From a checkpoint of a small transformer trained on Wikipedia: RMSNorm before each block.
Each number is 500 + 50 x the weight over its row's rms, rounded and kept within 0 to 999. Layers, rows and columns count from 0. Numbers have three digits each. The size before them is the row's rms in percent of the matrix's.

# v: layer 3 attention value, 128x128, rms 0.123, rows 32-63, columns 64-95
# o: layer 3 attention output (transposed), 128x128, rms 0.23, rows 32-63, columns 64-95
# q: layer 3 attention query, 128x128, rms 0.113, rows 64-68, columns 64-95
# k: layer 3 attention key, 128x128, rms 0.118, rows 64-67, columns 64-95
v32 106:556401519451470540436529531555513522549384572576492492508469467516549532448460449521424609557453
o32 107:536452488538460455528473477524533398467409553494512505522492405504488454500528574473442526457483
v33 110:492480574602507570454545435497418582579427516451486542484449457473513562544353539483562428487371
o33 104:577567478457512492515512456457531567489487460493484505526523440513557544462511480466430467434533
v34 101:531526477492512583503469514500437463520481500493557438455529467476475527530569464494472497493476
o34 103:521512609499462497521482521548530527493512411501455520610435478464493498520516525538518547517474
v35 095:532527544507557456552486460490477541469513578492597557393535523523462415377520483545434489472528
o35 094:512522505578527497473610589535553442448525514465500426541549511482460498482557475456501566535461
v36 090:440479457457593415506482380462577511502395485471475586510478633533497533434554443525592416431456
o36 095:574522429613492563460524494522525441481518474468533516562541519501463487581502557437627424561472
v37 100:510474498501502507597495562521648455507505597487481575417560507494461417492523448468488552527448
o37 100:462508496554507498436529554526414491456531457478523606575445527400509462482462547489448532476503
v38 112:589498497502536542579483534464447523460353514462478545597493558497541439530567572531519525475515
o38 107:542502587538493519468574469466437500594536540456490460527551497411520539505472514474592400474426
v39 106:574588394444500597629510546477482512504522453496533447471462458489523442481541530564460543454446
o39 099:447483503433438435443471437548508587511544473455576463603563507455471556551471451534460462542573
v40 089:443502516533521505412479493544488424496411489441482462469601530545493469502446492481499460550509
o40 091:384480485531458418455532525502404442435480568541583492533484463579475551491610513512536460486530
v41 092:494523519494491518496532570481483585461435422488459556468471460574416582632554406419458593502476
o41 093:538611510493523501486446481451492481510560444487549466433470534479463422537417548635524514471507
v42 094:465495449502499449432538418503528565479535452427487563500504532428422433473622406479478425544454
o42 086:484546487502486582527417529515496469470445550461566534515527539352550396525483518508470509533497
v43 102:457541462501510549441428424588446547531507532485475491472467488503484447549410557385534448461495
o43 104:349494534472523424492467460535461511525511516535528493501520469437493557476479611537459472560596
v44 108:454504545642518525483506456560492470502442555507566434543499589503495591541464443496448379563519
o44 098:450528482499547539594511483431479536480467550552472453512485563515452588482509540564450476456515
v45 099:579589563504504414458405563585475492488347516504491458474547525431520547512447498567449432539447
o45 096:469545461537481465449563438549407436423462469424511545521434470461460502566533555479460540497426
v46 099:453489512575524516527525472487503526447497541438509435491502474499477524406592476523489467503517
o46 087:528398565482525513452475525503596488521552645450447517572506586469473495612574604454448571464437
v47 097:444504472469557418435460557524592541541488517487446551417495490515482506531489491449540407472535
o47 101:515469500449466451442535499518512517461521456487528495453438538546376474538466524451515420534452
v48 096:541459475430485467512501451438507558475478578468470465501583480475495428514518434519477543516559
o48 089:460527488540607431479534515475445429566549553467508493556496475431462464522458552377446554557462
v49 099:531485490541470518508555451436450563586484526413525481512564545421569483444540630430483519548499
o49 099:436445521500546592499488505555522528531444609523485463582560514475456528445420496433460469383528
v50 102:542484556476525495597435500529510458518488385409498495482510527501534496567623510510483591439531
o50 102:452533420482557523391524454530530606487451519475562459447507501435502530516473519513486471552530
v51 091:474522504478497537492590431465530534385558396478485512475469531440423555476468487486478456390468
o51 092:513487453514464481546503447449532428515490526511496543514498462498524470518345364466483481526498
v52 113:461506567457469565419485590565396503550514587538413513559535498475532649501410537455572521490506
o52 100:518540541526479427596469461496459576512480518546581512428498450493604513419572498500493559490463
v53 100:517470538490541474527553487452482479504461455507543430515565444457516499519485600512478467529604
o53 099:515531485567519542495468467488493459456449548559490443584425488490468521528561544511538570535466
v54 100:515501505510516463562519562575536522505467469426461443574533448497525593524513455518451513460525
o54 105:534509544526521510514511482549549512482502552511575497456464548524439447496491573430516519457554
v55 101:462470475447410499460476522498549495439459579518473499579499506473535502475514524468496515403500
o55 097:505573562493498494456547482458428450463523471472545403458498563504523409537406484450464452479434
v56 115:446586549468437560457531496562444624448433565476525548520493480446465511421513540476556519531491
o56 100:475470534579551416501490495522565534505500495528483507503555524481482415438553489485431470568513
v57 110:521558453416530443470548442515428550507569418559585513551550488445516493499514513479559433557373
o57 102:502450541502468564567525472529507427399496473464428432432466458498496528577574477500569449439622
v58 092:510585508436541474512543566447511451566515479497492508554554513501523603505525492475547526542550
o58 086:542497560497515590497507544475448436558540530513422519528479480567395478495499552456528575547497
v59 100:493500505457529507482499541531527429450540446547462516435507445463467413511403464549501677506549
o59 096:469499543560446549537484488506447452530469453508425460508483438506522460459447515518545428410474
v60 108:471581464540487549472503608500497509491536484488437484444528527410446529508490536513475539434408
o60 102:544525484355569474534563489572504516544505515500541531483475451488521469477451436497575532469617
v61 095:513481472567469541571501507509562538501534539539533462415508509511548559495563409479537453540551
o61 097:532551486475511546506446505450535528562535537449492468592561538576446540496524559444538574485570
v62 102:581572511448545562500494459543538474574400530550510505541573510566442558479414509540502490548616
o62 099:467460486510480514488570564415495464518473522545498539538542458487528526546531589471548564510469
v63 097:519522452430512572526501526535458512495495570572469437497519456493474473491427483600449540480454
o63 100:481386580490497427455585444512490518479491441552530549487512551530470528582577533472458463443418
q64 078:601512548426527421501505559502481518479526488500445488375486516462468506524566520567456479407502
k64 071:490492531514589539477452460605422506558419460471497531539524495591541443492557487473538486434366
q65 084:516486423534558463497553475548595537523558450462465570491490406521429437429473469470522508573507
k65 068:506498508450519468444486488462551489652494446566519433497447500500437484532437423521546521529509
q66 077:498422553504523484396519603512509592589534533480485480555502491510522495499496557576498514554589
k66 077:547529591507454530540482518506426444402497524505543559521477515446544607489459521502511482483465
q67 083:512512506473498502528539495533533589558441518490504456511542516446519468499430510460511506485533
k67 072:546525566572471516513491506517523497441426636486553543495456471510523526470494523513541503477521
q68 075:452506545431541552481588511467410536562521502432498461507464577469556468540648501483456535513518